config.toml
n_layer = 13
norm_place = "pre"
norm_eps = 1e-05
positions = "rope"
lr = 0.00864
lr_mult_o = 0.863
decay_shape = "linear"
dataset = "wikipedia_en"
Each number is 500 + 25 x the weight over its row's rms, rounded and kept within 0 to 999. Layers, rows and columns count from 0. Numbers have three digits each. The size before them is the row's rms in percent of the matrix's.

# layer 3 MLP gate, 512x192, rms 0.126, rows 28-52, columns 0-191
089:502520533565496476481516516475488522458559485506501548526506522452513493493510492497488498535527526465514476460509497474523495476505490518488545441488490516506495436489467502467499553503525500515519511498501473494536466506480529505483512484499460479513490527527487514509539492499489479480474515531509502496495452505476494466531475544434495508506527483505505459514487483506493484522497494485484512476464526484501550548510528465469483507499499494491468544462537501455452529557541486479530496506463527496491496485512479519468497513533544509500536503514552501503532480533499488523
104:543489518457493525537508521531477491442500496509517500532483521515489483535496520492514491517473488565507476483510490520551482504471540515509471492539474500457494487492507483496534537501508460500488547506483512449533504508443483543457469541516461477487544464473488527493453506525513504525513524523512523532526491518507511512482518480435512496530487489538511564480508511477476523460528485477481535504512481506515535483487549445473517480492516504513531489479519468534488543495514488491542504481487511528461523497498465496489524511535487515547503492476518474510492512501497509472
101:479520558498452525448488491496482500514513526488485482461467546543441539525526494540488499516497552542476527486488443492508484545536523505526518498474520516530483490493474498521464488477487499530507491497488479469499507470488489498498500480475524486545483498500516474513510459481516504446507510493470535498480484506486523504498476450500541527480522469524554438513467509434513473488504518506461499498492505472482522519528487511497505505540503507459509447486508507508471489506484453515496539494477514530507530535514480502486502513504527513467527466496520522505461495493527482563
100:475530530507457500491474520516484521476454496543462532514473486521464524486549500505503504564565481483495547515495512487505519508498454494531511514520524507473525545530484502490487498467503480445513511511497520498553496511508493489489478525507521506463552517498511499511496509497517471473453493488501486487541487524448470492497503495523513464518488494490562542566494473511452535508483505520485494499504463505464515513488477518510492479514541486487465500503500504493471542519477521523484508479500501494473535473559452418511523515522465497511488510508474524501483510519529492515
093:475482519474481532494498486479476475525501500528506493518488498505465497474501504477481527553491486510535506488482501504502515485468488526503514512506466526455469509495497459541535492427485500502501511509498459478487497527474515502476496516488490508483507474475489471509530474432504554509497555522474495519487505506509473462525483490488451498512509484474506472492501520476494473480444517444500556542515539514496474511488457487503490551527528519435523528483492490534469491548513498506429469471532474550507504447492484516502470499532505486509477496522540473528536485512490489508
105:483521525525497509501495502472525513515495576530509507484478475512438520487516549508519515481513468521487483522473493461498530422515488478512456492494490490498481508495475492578484492464471527524501549494516493514537460543509482474492458489480523503459515463478463468487497478508509518515493531501495496505542500509520491513503472487495542520478499494490513500544515480461456514482517509498512492486515504433488468461545499520495498485493523510490477463474504501492512508481474498514449504517489485564541492498513471512427535500490484526480474508515513498489492451532536506512
107:514509502510484469508457502543523491497522507515464518480517496513522517498493572488499511494493497503477490497498480499505490528523496464544480499436514534524467551484520504531507508495489506517512491487495510529513520500522521522507505531486484536504444481488483497520460478477554479497464465483520524476551510487512532502510510479554456499530506501488464534433508498470488512482552503494527485495475494519503509531476475474490526538507542518495510455491515493522462483473477517532446502525531513538501511520503506479514488496501566502550494480515506436544518530521544498454
102:475497470464474463480450491529500506488494513528557489455531529484478499509504503513513464492513506512472479534543543507506496477503507452533519532483462533507473473465537461507512531516487477552457503505495504517462495498459544496531502525480453483470529518516552525460529509533518511544469500517479500528500461491498540482541535462498509475474492473472493501455467493508512484492462505523514490507525481487470509490464482475504506486488520487523508496513477522494499465521494512503522514499512504480533496479507539496500482474477534489504505462515567510514478496509584503545
093:520453518494548458470475518477535494464480454513557508497455496506498528499511478486516490496524490528510540515483502520481488526514482490525524501553521509503505535524501513491469498546473500534442538458568478507544515492519511459487505546494522516473463508555507509503469518480507487469444509517506502526471514489514507498537497490495464444521514509478538492476500517527502472523486486471491525515521508540552510511510525508511521505510500504555504512555475477491495512500522480512488523477523493469523492533477504504501515479423521506495488466530463493477471481499482525519
105:512551497518531504507538505520562513522452486499478474491531531480538524463472520534488503510528513547545487505470509535503527439504491449506506512510500543497479481499527506540512437490516509473514531483513509465478511509482536468491488541483462456488540526501511486499470480523494499510525504497495509503523486524510543525487524509501467502506466538514500477487513461558534505516545510471479491537455490512482520476575500522505495525508498497509518474535493516511482560506484498542474527464519466510513500524494524495510463494487478521493484458519522491514531494520505456523
093:507487491526472536526495497498488506523511483493498486482506456528539470529507501481485510529499517498480522520497464519530505475484489446490483483454497492504503525513525515505473497502530516524486501507512493487508549473461456490490489539479473466504475487518544496457511496448475463471525497505512517469507475502452512454462432488513546520514464503495494465479484492464481515462501472467498492507499496475516494502495489480515521499464498495514475532498502491548530583496508507565553437515542481528483512511514500477474494497449493502508469500556487500496474467539530543515
099:499456492476461491522522470534492475530489486458523525504507522494516533497531519519504480495510522486485476519501485470415498482526484506541513485508561526475503494475521486486480434502478491527496498525534514511494533453542517490514523501558506543499469498540484503513511508470560508535508534550508487485478482530499465484488497535476501518500533493530503526520524475487485479536515514549491525469526530495489455481495514486482493482495498516564478467485504531507462509515497530471458478469518491484460496522517521498502509473514488506477514453553521527479511516460475508475
095:434527493490527501517498498534520522495543491522504477507468515550539526496490511523516494506520472510496457502511498470441515580499483483468495503508507528507489523462506468544475509486445510519510506484487545511530510528464459505495494543544497491479508518497509486490490491493483496489519559490485513505490484508511506496472511500510538527525469480483495463511493492493571532475532525526520502461536528543503470517539463519535455482534468469489537516458486478501481515474518526492543479528499500505459525506488495483474514529477506509513504489488433447506499478477503519495
096:503461557534514484480525515499484475500458478502498510505549456512503503478481460489487484539482469489506431482491459528462508452487529455485469507526514523525498473469519504508474504484434521493508481464485496495495485487492531477505534495536447502478473465481469516488481429496483465497472516549531471499514503510466471507530490468483466489470517509520525488499520511496470476532497507499468535546481539476436478556498466510515517497537515510510489510520514477495475492481513466498505472506491483488484532516506495503480507489512491523475498503514473469494527516511527439540
099:481472527503502511546500508549528490496509495527512463527544502480497486513487524491514513500515536539470531529483501505529500547477475547487498482545524532522478529518496514504513538462502462492468488473473568499458491499516527504548452495502465472465522525455509519542459505525462476525450515490525505496550467488494469502470486488488519541509481495505505485510482520483532480545516491506466480533509490508531554485484471490518465502497506510462502492578493496450489436506511487491473478515492509533493479480481485496491495481471533513532471483497487506479486526497526521512
104:493506482477513502542469523510503493463519523489509452497513507507504503511528494520509513517507504500474565559494488527479456466533526548503507530471483465526495483505516501492488489520505501516501455503482447526509514475469525489498491518491494487502546486487551537459501475481514505519514538495449473543523507486484536465535488486551513459502501526489491510499498547522494492471534502502527526445493508498471580485498519501507490523491554498504504454495512492538531463526483509488502534454488507494523459473487487514448487517510507473529538519528530482460534457506498476474
101:512507529501483471503501490524473487494513514535568514507485509499475575498478493507498471494523520489464473475508507470541486546504525511475514547487568530486555494503488547505465522493475502501491495488516510524482517474459452511516520504524547493522516481474513485498565472520513474550455510491523490472537501524536541527472510475541518483482536502502512482540513467495537504498532486455560457490516536472489490488498519461520493471513498478508501515539505498504518496505457481518453490482505450514515472510517473492481494515546515489489501499502499546509458485500494499480
098:501489489504554486500499493466501520484533495525515511490509471539491537515532467459476501514474516524517490465513506488517476509510523511533548431515509491492540478531502492497496496491523495443554473549532504473502515444517498515532482555489467490493532478494481510510508447494438500508525511479495478511502508502468496556502465500467508546467505501515527496468524487497521493494540526518496502548484472510523532518500539503486509567492511503483493505466480537540483527514543466539496500494576489496511506520501517498505512484524501516530481523489453490526456506487533475494
102:476549527521502466512528493495514489465516448459445540517493504495460517508510485546487521490489474488495500516466484537526516519495497480511487486541499509519506496499490531546488508506497573556510506551503452439478468488466508501490491521504463508493533545456507478473477500522518459533538531494496522483514497471536485515449506509475472495491505514469511519528573503497482503547508495519478495512500535477502499485478485552492476526519476498494533467495525488503503511476515522494543495529468486528502481465506508484531518492511471501567465484506502495518476492487520534466
100:489472505517491508513489468491526524531535501497534511457486498494434508492529500496541482533515540469514531490519477466520479499528510526458466482470460496510545524457550492509484505487479526474486549476508499537526490509476505504489485512533510461504501556468492483449497502547480526527524503516491498511540482551510500477460510497511515484492498549495478500506520497508512497483494449494488559488490495486474539486523521497527525500500504500508518483455479507462495497543499538463475470486524519467497512501511534485542442545502484499509530548517508498524471518511459567509
099:513500482511491498535463458447485516495474504447491496581471471476480496499459481481508504479499555485465468507511503479530508508494509478517526516473500505491530521501503514491487505525496453506512509513464473492460481447528509503497501540524488512481527494473471521545503499488532503530506478521502524512542490533473483507508515484518493439533447500505498457477499507465538526516487500508463503446548495490479521512538491513469527503495495496479562482465504479494507533518518515564540543519499482496521470473517511479513481510504545548497511538544505491533495533502489469525
102:485495507486504517461563516566493498456503527542491495462474452504501472535493457493473489481451525480467487497498493452480506511467494483465500490536492512508512523495499550504485441494483485451518507495505513491475472498520506498457497488463517535525495533498532529488496468509485501503447497517506492516549486528474507505524519487486536483515533508515480584495518545492495516522476505501485492490516518481480545505505529522564502517504509543492507495515520453557500519486453467507556484495473506477499464499489508490491487516486511502502444477525485524517481479524531500525
101:493539521497482490507508529540498466506518543470510528490505486525507499509533483502518532482512432491547459494504511506486566483496540500530500487501485497499508476489530549479515491524549489505433518502512543482503514520498526477516481479502486487539524507503500500476501508489493511510482511464475520492530492563519471527530485503505502484450525470511500551485533524487534483521464502445511487509482521482492513463474503505513448491510519488499526495484481532498482519512530470446543490490480516494470458450507510509460500508462518509561503514547564478495516524515521546522
094:477468534485495495465534524477496539476512472512522499482513558516527509517521486468445481501498467542507500469492508501487532523518501473451456486490505478513518500466516481488448501551514542555511480513498435514498514522492519515503525488478467510512542494486489486511522516483468487551505492464525512501502505501472459492517463499512494482524533505460486474482470508510510506485534481490548468478501510511539527470505507533499462508448477549460486482511475494521489453474524499517506514490478495508498492500533528465502489512554525529500449469513508554435499520483488530488
093:506472501509513499518487498459529514538464486496526479477494452469479505488507523508510528519474504507494502513490502473422524515485518517527479530480475518444472514479514531506501547469488456560475490544503489507502507493534507462507485490473463503512507501489472469517494500514497506524503495493481513498514440528516490494496500459505496497501462473489508512481533440526536532494510494519467496506501480445499446487521520472443487465488495498556493435514501515472530542457471546509532532494505469473526446520490531477471476491463486492495516463486478522483480528487498484472
# layer 3 MLP up, 512x192, rms 0.124, rows 28-51, columns 0-191
093:495502515516489519473519545465529511535501498486488478512492483525492491459538487484525527497519494488454547494513498446480503477470471507504499454485505483517544499506492499476485511481489477468502496481513462469556565497525533481482512488484493466534498504516545504492469501481483482516520510524533481492463481510539506468477500509504520492507521516450492506496497542503477466488511472475513519451488454506487484499464488465482472503443508448522497540533513503489507478465550502479507475502464577532438451533481483495485509513554520470522480501512494484475488515451491496514
099:509473498461487570517483491523489484526500523523518460495485487554484439510476513479505499464466565507530522481483505521510476503455495498508517531478490521487586506508476465492467523515487479551503481522544498484486496532502469537512475491539531459529523537476504503477446480480493515501497504524490499504542535530470561485528496450479502493530472487506482501469480486512496530528552468486495520513470476514518518491488473512514507484517499500528491471498484485513502508472512471479483501487488519470493538501476466526480486483506482542489502515531530553510551497486521527509
104:504515480527530502497478458481429509485483478556462486466499496515464531507468508495491499510504524474462463488490498483513488485510518499497496515497484526489475488471491505493468531493555529483453505488463546466536479527433503507499497453518543478489534509488517493487516538516502496467483476489493468520527515539494491486520466477514485483534508474512491494514508498471494555473520511478470533511506525510506476503499496513462464493461462473478512506496500493593479518515475516488508466449500485548499534511497481509539503473554530468472506476534507484489516464530482459495
100:509525507497458512539495560487519473501502497516523493489481511491457521442501530514494523517491525472503507539447500493513556495500472534482500446493507533495483540488516515502516477510485477521518539515460466485520498493503544501466516446478576502432498476510530496498480515523526469452505466526480487503463484476496509469485520510502535491484489464498494528511542481494498515501519491503521502488530525500492490466509512524486487487515539449501493512531506497508496534490491532483504569466501516483531494502490528534540483470486480450476553481451517531494490515538521490472
100:492532470528474517495501514538536480463495477491509494522501447508459488522486464500498496493493527488485508474525499461457485497486497485549463515472476487491513549467496490498511515516490600461529477500523483511480492480517493509510496484479495473463518497490489516541514515516525522484511510518555451554535515516504497496519493481541481455510519484529497485501466503552508465494490482503475471525462504455499482502482526486497559511442552517495531477495496483506564537524487543463518517537502495487507471495516457493517501506449512507514492490491490491543507457483504491499
103:488509517468491489485526539519502508516452533516473494499521493501515463486462487552528525502515491489506489524488503461495556447468530504465512538500485537489525481548467510512487495478467536491469489509490472485515447517536527495445558477497507508500477528480499496493493501525481509451501492476493524523522548486493541539497507509516512481478520447486509499525502561518468459483532544503517480505486499490442485449531477492496464503514490498484512488520488516479502527556464454513519499499509454524521486511491462476463509496509501494506477539482459486488491520542544512486
095:503513514545532474505500508513533514513501477481480505511500459532538499484484496480480529472503511497465470518525450491547489511530479490512528511442479503520439502505522503537497483509512486516540498541490469484471506511472484493487486547499497512471463503469487477537508528501489468473463485461501555504548501507511502482464511509535453484509484503505537480447519518462477472480481492524484465452511534468555498515489487496529554548487526512488507514524522447534500454471505476515491501538545517521490494459506485495497499493529501489537452507466459512486507499503512521546
100:511516474542482512553536536475448450499500504507511523462514465509507471534481508490511511510488551500521523467465496492495483504497455518493494495516502498531539508509506498581477512516537518483496503543479512479507500491516478477477513464492502511478507532494503537539500496456511500483525511527504548561482498512469479473518506499479521514518493460518527512468480509525486497522507492498504508507487502490522479485548493465502494542526530478519514504467516481556467524514474478486519558491468471517510501505486449489550480484524519522446483490441475477536517510569526510518
092:537510508495505513478524550504500518504459496507481506508521496499474494483451493500516504529506501489497463471507478510466550432467530485498472485496488507520482459481512513484532553541477564529529531538511541501512455501510472531536485503532492546524546538481488474472497506487499489527511481484535490463497489496529524507465502537493537500493493520465509509501490485460479553521530536454543503529493486513472480515490488491496466508504465502477481508482520509488473459505504516502510511502459440497495502476507463483474525477529553491498524485486561475461503526482499500445
097:490498465506534492556497453490515508498510520506496468489453481470531490532461449448507485515526529466483491499506496464497529509438504489537514488497494512534505540516550511487515467471487508501503475497476492511508451531508505491479491517512458537505536462509488516500518521492518499493535518494495545507561505475476487510485494501496468475498480496484480485489492472550512494468512490501461528545520436511520532478492578509520507521521500510476488513512539525479517498478507519519497482490518504525490521492473559523520531507476482476534504513503446490486523431522555512491
098:524485477494491526528507518471483468521521478490540504470507502499485493511539462476491476471500485470466524552523466503522480484497478450441478533499432456539516481469553494483492488499498471488531528524488479547524519508513505538511488512491466490533510483468522482481505536520501554518507512513465495515437543486476511497489477538543520507520533510493497464499475472483486490488524448508525499527521508497489521495468477539504512526497476475495504492527485485498494473520492457486509453491527458547472500480546501503472537529473497505489502510529509491509490525449504515436
096:506512458491518511465500482463490487470553475497483499493507484484495528497512473498459505509529471468516472500516560477512498552521485489507441516520519472524554476491513531495505495514538539473516500538475503557483519475512491498501484500519476442538533516466525485551530519534515497494533500531505456501479511517438521509466503539480504536500511539508482507491476477515495454496550511502507465508570466515512533517509478464463504512531525527508504530492450501510520491490457493466497516532503469520527484508509478472504503488524502528546505535515496535516508532519516493506
099:486512517525518486483523530489481475517522496472491497451452497522457463530492543540513462520504496494518491452522504450505488509480499535551516559471517470504545448511517460497513528477485519552503493497500544470513519502514524458531541502478485498487515517485518506509539478480511492502459526487491514508515490509479544545525456504529531472502491550517522470504544460478510565470509535484492502482529507476498511498515510534501467522467480514479508526482501491476502486537458493503526517525531509482456534503500482508496533533481501471508443502510480517503509478473489512449
093:505468506451478488453500567504474499474548537484494500463486503505468502479456494520501491538534461517517486497522518521486485498509502558488510460512453532536509476485480521495517545496467477502548425508504481529516502513527508504511524495510479556533494506477504511531457544482505457522471540507491480496443496518502478465491529468510465493515507526490470469471502494481510504502470461504500503495499506468498488504482483544489508510473498532513473496494504472490524545496471553491491515474543508504522484541496516495524461522485526473513533503494481480536543508440526493514
096:516519502543518460488488503466491514473540527505482554470500491470511492494456511511486468499502488529499515515488523479466500526495469448508497477448502492472483537502541523484535463523517518478499516512507497526491508472521501511516564520507486487476549511500506491513507547459576484513534455532529464486506581495491518470491523543488484463459498525504496469478513533523489544497490493503485463501513501493459461472535498518494483493493497493533512541477492480488490511493487503482505527498457528460499527482482463531499480503543464545507467494470466504487476491462510481473
101:452492479484481488518537513510489536524461534477509484465522493504507477484487529534478506491519518507551479523467519507524504477536497535500472505504517514473570455467536498475526496509516433507477517487525527522483536495535502462480570450529480549480515512489488499471498474520514531503481462460506510512496483483460514505508504489522536485498465449508485462517472533466536505481522419506518509468515503535480518481490491496513497509511493501502511521525511476488485526519473517482509488504519486464472508514479518493478539476508518463518510484524534564467496501482475455503
106:508468539526504480493461535503504447464516505483469464456518501549470512490457527504511477514483491516499516568439497480486493541520480503482497504520483485469511550500509464482517454494497459478506505450497516523499531543468520520510521504515483479516532500496501518501474518499466474488513482538463496503571463505482443503454513516510516494459533516537548515496531497482525503485519524495530471491428489495483490513459478517504496489496522523513454497512506489492524501537510495510507474481527471523523532486523528478473521509529488498452509474463505507535522490511513472473
098:542485516504502484512448507493567494506530527525504512513515492522490491449510465485442457502514453476490563485508514482501500486519467510504529511492502517504476495483528487498530528485519472509535511527541503529483505484485514497516490514557534485513548529462515532514514494517465480511499497485510497500466514506537485492465500539521475521461466529485511491460479511495463518508491474464500479451503506491483493529450534491473480469515550495491482495498498514545499482493492547461492513448529491468525475519511510521481561509525468510537469519503512507554465472538506476457
102:518515505485515497474480474489495521484484462499488425503512493527510500513494560515504492480455535512528492493507485529525485507554565469508519487456507528506512504449533500481498459495475530470490517538510528494491523455487520475519443478489492502497552532517491476522507532502552506499476511489527497488501507502542464534535481517532496533493513520536458503514489497453502510517487498468521522456498487480513520483525516536482491515479510514537523503473553500486511493536478488487467519494513457485474502488538504579551488519536483530482523482535499505523505523487531525481
102:521459460555463531521475487513530460495493535509515498526510519522525537494492498466501476506473512483470504486504473487491513509517494585501438486477498423494464515495517479485486487505517512471514488485525482521489501494505486479529527494520502496470519504494460530476498476492546521525490493544475509489503528510510488439504467538500506483527518517523517501459504473499503528481465502524478506557474478491495540500489564532498478507497470450488495496529464538462501476491528473512474475469471489495548511506469456504483492491549531520502480518474510474492490462494466533478
099:462496491512492513486501494504500520508459459508512532513479492487456441501460436479560513475505515481519492518491516518477517454513501486502512551530486547459500540483518529473519539466526511502529543467477450460470516540472466483540472539523491492520481510495483487525469512504484478533505495511497476532492516494506533539491538503481498499517545470497463500486469478507513479457520504504504504483550499481519489501455492472472509513514476452450516451537476485457514524497496484534536510480456483509517502501530488493524482522495484516512470481532511517519528491505478470540
101:489473558478516508490445510505503523474542516498478468509537512519515496481487518513469451474506511500502464501503503479492509502510457441508521485482468523544499493480511455479497489498527510529533475476477470496506487526492512517497469502535462526510532508525508516534492475526537480493472529515555541496490571551510527508531513525525488544476493546494507492513466441523460472515496499520538534491530533476528513512503515521525494545504480509451471449478484522534488480515521561509527506511520515518513505509521508486479520490510524538470512505485505493465517506484448525483
099:469496535485521515508489534502467527478524523465490469529504512435467496460528513486485517460502495498521499491499510499513539497505488479467509501488507508500522523476463461569492495455514466470551517544499533477487498501554523495486520507510491464486523482516519498550485522499484519489494446536476467482481507479507478476503526513536517492482554524457502494582462467531469519497516517459496490508514484481501494527489490488552468509501498528529503493489522494512466519459465501557508459524527488478460471465510494501519488437510507520493477489510513503474516527486471482493
099:520529498517455505515492507517524500504499546474521508509472507499509508513493491550483484504508524497545493476520535483531511490472476515517465488495492512526496545508485521446489538423496458513525503519479537499510477512492524524482518517463478518491468530518463476500493541518463515497480452517506479495529442464534544530546537491508506522488502521539518506466492460455537473456561490506506522478490463529525503502470531465516499494524507474510508502483473505486522476530498477514472486474458502462509487532487461488495503464540503449520515543506470495528516501470540482502
# layer 3 MLP down (transposed), 512x192, rms 0.0716, rows 28-51, columns 0-191
093:522452501513516557460453496492459529483515515487503501503491485457451510468499519513486517483502476560486557553501507487514504516475494530466477490518510490504493504507539458525477489447507554530532518494488534477505494537478501492504511499514544510534512485456504514484484519545461512538540507459497505489513533494506512511493462554485459473479522525527520543482491516466528538496537512491476548542494510450470533504529495505516504488517528497441508510501509487459481482503501499489522497505464514450498528480518470508475483509539515503488494446498510500487505526473482509491
095:422517466505501499509478509498513447461495476504516543507507552538508481469482489505504518539521498482511520471493520506514504496493467531517560496512466513487494509503471524537471486491519507505531499509496440501481472507481482526506501475480528508489486508541492508519469485552451520541474453470535503508476497523533472481483518522497520478466521534522494492511507506519518474505530483515513481512537532503527487519508485515507518504492461507505522502549492513447505480502470505504528509466469463512503522534459455448438448513456500500482533538478506519504511478565513482472
101:488514472532494524468513527483495498476497476502511525442552480481534492512487492450497500487519522514523557510537494488476477489530509517494454510550536514457555503550510538477520518516480524511508534502511458541520519510496515505521483487506498491541491489534481515512527549525489520465516483495507506531477513531497494536531505541523494507592493456515494525480520486484515478500488475467499483459535485492464562460504522529520467505566447503489516531493521474505465505500488526509516499493506510512512465534525515485505526504486501476529503475520535505497470471479500515499
101:524459500541474565521494500490544487480514512496490512485492460517518526518504486520509487474515509550544482487485501507478477475486527462505520467583497518511408513490535519515484488501493472489503471475500498498489518499495496522480550471517497506508501487451454494463539487493490499499513471501505480520480466518476504480493497547487526476537511457493534494523510518476464534498506530568466504520483494487460504533487504489499473495540496505512461517527476476456504491493537526524517493493453513491485501530534516489527480495543536496502488528520504456483483440496520531516
096:469541490495498473509462506510475488518514508513501498474508563498525493472484550503524502495501480523517479513451506543525492485522506454490507489478504506488472490553539445549498506533481449542505490496501490515531486528481477490477499492525444500496507522556504484533491512483455474501525523514506501519438502506482507519482498552541497509496519501490459502502530526520525477530476518539519522505534517490479466523574514527508445506475486510453511506469505490479471495527493481499455478498478576496523493493467473515520520477534508498462489501515510516455510511511519529478
103:476518456508489484507530484486515495479524506548475508493497484525526497448515450492471547527460479488481456495531489455499532523428531506501534461515523488479468529522516493450530500517520513564497511475502543537518514475486526504494513518528487531483509536502539523499518504521508489508498483510498512514501513527495483494542487515532500516504482473507518472478465519530490496501480524493477494471518499486475532480481486494493488516490534513459494494480507512493520483483523421561479480501503483535532491473545484485528461488436529519501480528494542520519457454528498530526
102:506577512442498516507488489514513454496481511481443503519489479475480514477524493521510499505501474468480440528511525525521561512501520486501519526484472543512498460498479506502497489450517468523462506514466548524496503496498478489540527494491476509518451486537447518485502488475469531466520496516478463549499470508540516499517548494514493480494544515498508484464482527532497493538516480494529545511497552491458532505504494513504521507522489495466489476533494489525515511472492485505506503519508464479523472449475525497504534495523495487476553491472486492486473456503565499495
102:535483485520486518508560524482469534543492509493528489471469488448491490481508511491500488484536494484504517503506459473505489474484480492455521526515532486535488445486490493536535485530502477498528504538532481523520557493516520470508500462511501479473536472523498516563472530502524496451495473509527520512544544498494447470508503471479531520494479490501502499480486509526493468517466541500487516509525502494477474472506503524492498527486566501539478532499491507507530487458482510491506522497465530468543456488486468513481486501456525544507478553454505483518507533508450477509
092:470491467480496502503494505533487506486553441479498534440489478492468506496506537466462540506507546537497537545492508478479528502512504466501534541503474510439509547489466510525534468518549483522481498493527501500509500457505508530472493523475488511500494491503537509539469489532512510504488540488471495544541517492490506487540492489501487508517495483516501463516496530518521502515561480498501484525472490524505482496459536493508495496548526521528473510543507514495509540506500474459489471479583530503505515470515473539481519503515482505485537447544498487510475524501530516485
099:545518533518458539488513498508502478508498522494506534542488486477478470478527504519481455509488508527564520522476504580485559510456468550474507525531497495472500505535448486548499518495509466481497455472527506551487494478485515481483482480528504468491526479463485478515471523498523474469487532481513525461507482448524486507504504508473502494492522474462506490511500484545490469481518494466511497510513494554480511513531518537482528527479489482504503492526507529494496477471510494531517499519497453462514526541483514500453475527485464527486502524490489519502532479527461491542
098:524541554449552468476493529475503511502488488479482460484518484466503504499487501524511486480515497511494482517525473468484518500433500466520504460500496504470524529504527512490510464512521497532512519486502527487538472475535503483499498562534509515518480462513458483522534495473516455482526500481499461512482486503477471449494436479541539465488460487561528497531486456533527463469450487476533474539502519478486514494497511523487501490473551519496493469506487523518512474495496525486494499546477516507535494548548476508531517535503498495479477521525510520487502498513495521496
103:504448531521528565508524528491463489533480494511491494495483501539491478507459512503493537508509483466511501531455498508487509498502496501500485523531509525459515545511465518465467495493529497506506555450483518489538502526510501494496470505507478547498462486539476480516515471448503523508485532523474509509464525493487497525506501512451523516518487516528509482467522445507501515523447515473471504530502529528492536475463462497488469516501560489554509543494533522501496458531499554486511501468496508450514540469499453524479552488509496546527503504506479537513499496499508496523
096:493516528486491509479491500515496447458499465525479493522527496501486495501477515518465530496502513540493478520457465498537471532529518517529506527454501518501471518489540456471484491489490487516516477504461498478468498509508485482471519489513541498497500500502498480531483492521546502516467485474501490510539498458499495459485465494543561519493519516537536506471483513554534508488486473509509517509492521501451527543522510479486516446449513451484485514457478501494474507503482489524534484490537527541544514477482539509466436538517561527468528517491537490524464479474507494505
098:484511507526531519477490474499474522503470529502491543493478524453466498500477493490496469521461465513525508483487507545488502458507493484494521502507501453484531454481527535480497517483495499491500480535509515535522474513485512475529470523542499513496491519479482505505461523492513505486515508482471433535486476535538495524493515440424537471537434531480496474547516527500533475497470445496485515511507475512441510481518521501467489519539570505461508516507474501521524514515473478501491518494525521501506522496505510531504509472478506497512479519511465540517530553517506466523
103:464523502473528502492477508544571480520532491537497543541482509519520525515494470502521522469490515492542467491492484488518489511440462531512528475536499459580454508514508483513529548541491514509521450464428507526451536481490499514529472522469490478540490529513504525533466520538484499519453520519473472475507495525495460523510492520508487489502499492506510502510533478491502502500466495501530522471511504525473514502497512533540491495501499486528493492534505515496497498460503498486482487502507520482477473487490445531499514446504505490544499519513491493538512547514475483472
103:544492479450514505522477546502506496532521500501478483539533502489511542509480504510494464488516534539494523466484512516480541497511447475503519469464485537467501493483489504486521488548483456534412486485495554486479485469503527461469511550538470502515493505477500482516469493514521493517465514472492510519497506472514487506548518502548501514513471524528520488531468499488474448450506480451487508469503475512506476511511532481547494502504524517464494521505503506513464525490506515500565458524488490472464492498509507454490497498523512476478512471452480536493485458500497501474
103:507522513515476524462469491508474503512530486481509463475512544518497516521493496493494483504489534557483493467502487505509538533508494501522509541515493498507484525516497538537510525504469502464506543505509497518478532467488472522479503490483507503525498493534507517472488468509548505471521529523510484503530479523479485514501514573460532488502497489544512506530498509517491487453476526453501511536450475525476471462476508518512511501513453526499503501494502517512477478434473480520505436475493515470508440516520471544476567591518475473498498475498474504506482460504520478500
102:490522536503449512462452459481459521494496513513515529493513549522505507489510514488484505505523499561525501478533473510473510452501537523490539534492514492536492496502489547481499515467505488523532545494509514489437442469525481489489478509507479505490542496485540490499506474488497476491472507524544500476553466519531495477497544509548507506519506477489514500550499500496495511508481486475510516510523498497487457442500468479514503447514503492495518481462489489451507487492485518492514549460483535533511518514495469495516489505507514521477466484496516498417524495482452454525
101:529488469540479474524527491526474517484491494510523526443490491499512514526466476517463522473515518523522463512482519539541515531499495498546509525486483541507530485483490512514514525461499481524524521527496446511476543511483517514477509462486512519523506476461505484502497493502455497517510466522526491508566527521469472525504459533488500498494511564491523481516509500517521497523485488509521514463557506498465521513490480546493521495546503489476513477540492462512546498502505521487514488435410502510491487458511496445495507496489501509517511517475493547552491507462501528490
102:515530474516505487519487511499440525518489494483449533502505532483507488529499522473525483472496540467474467485508529451500515506496522470501545515468532517521480510544477488453527472526488451520449515483517504500530490470443527525525510532534474511507527505483497497537520463515527524475493533513525495486556511520523505499504455487487511474480465476506502521480509537505529481473498509558498478497521505494542464474494487488503441513514461510508465532478512502523465509501472479506451472505486474497475523499491491514536470493497521502428488516527437473511503542513500529504
101:418496514499536497450517474470466550509489473447514511493490485502460447500489505464555534501547509489496509484523518527540540484523512512528492507503486492521520513474513497535500510480544487515564545476524485529519470514488484460509502499476483508454551506502481457503494488504490476504513474509507528469458560516515511498457476539487506484524484475522496470462483487466537514507483467522500516478571497471524457497491488527486535487520481481506536494503516502482498483519520487509484532468489509496491497480478518508530498527514482486481502505492488510500550495499523487438
096:491550525483516534456497484485509509460470480534501524462495451534503492492502517506504497494467463482502492508522515514512495482491482487566503506511509474475512517491547523508542478521462516511496487487508509529551553482504480474484501519472525458516505495482517452483483545511521527540489482486467472536469480460503511534494493531535475518502460515520466460562476488505477569529553493502488480460484485549481505510464485445498509502487495505513485477488476491534512489527466455502544530480514511498501492525456515487489478501472509477473491494529519530507445483518514512498
097:506577477501491511479486464487495498523530524519530500530507541515512550497485458480506481472520541456450552483518502485500499510541471523518488499509534484475513497506495463482526524468535511516509505524468481452479520541477512526462455475523489525550467518468511499469486502472445530494447490495508508519488531517498492512499524510482482469496482469501528507476478479531522494545507442477503469516497490467501540480491557500538526459506482516524495514488511523535481501486500457498519488455531512498506480496484538545494494486488516518476510527543526458478479499502467493506
102:518516502464516461503478521474544548514510481505469500417489501515482527522492500476492526531517531520498488548499495500463511493509456523584480488516494531506544539540510491512504550479512456436491516551468492514484463500479520498491460448484520539499491484491473518438507480493511513509531528551458477458506463490456491488483480517516507517505527515472491503504458513492530487490480528514508480510496501472469491525535492509491504504492493460502500528526518486512507473481509536480531535499510489476506477507482504508441494458509509483480495545509536509533508507505486487496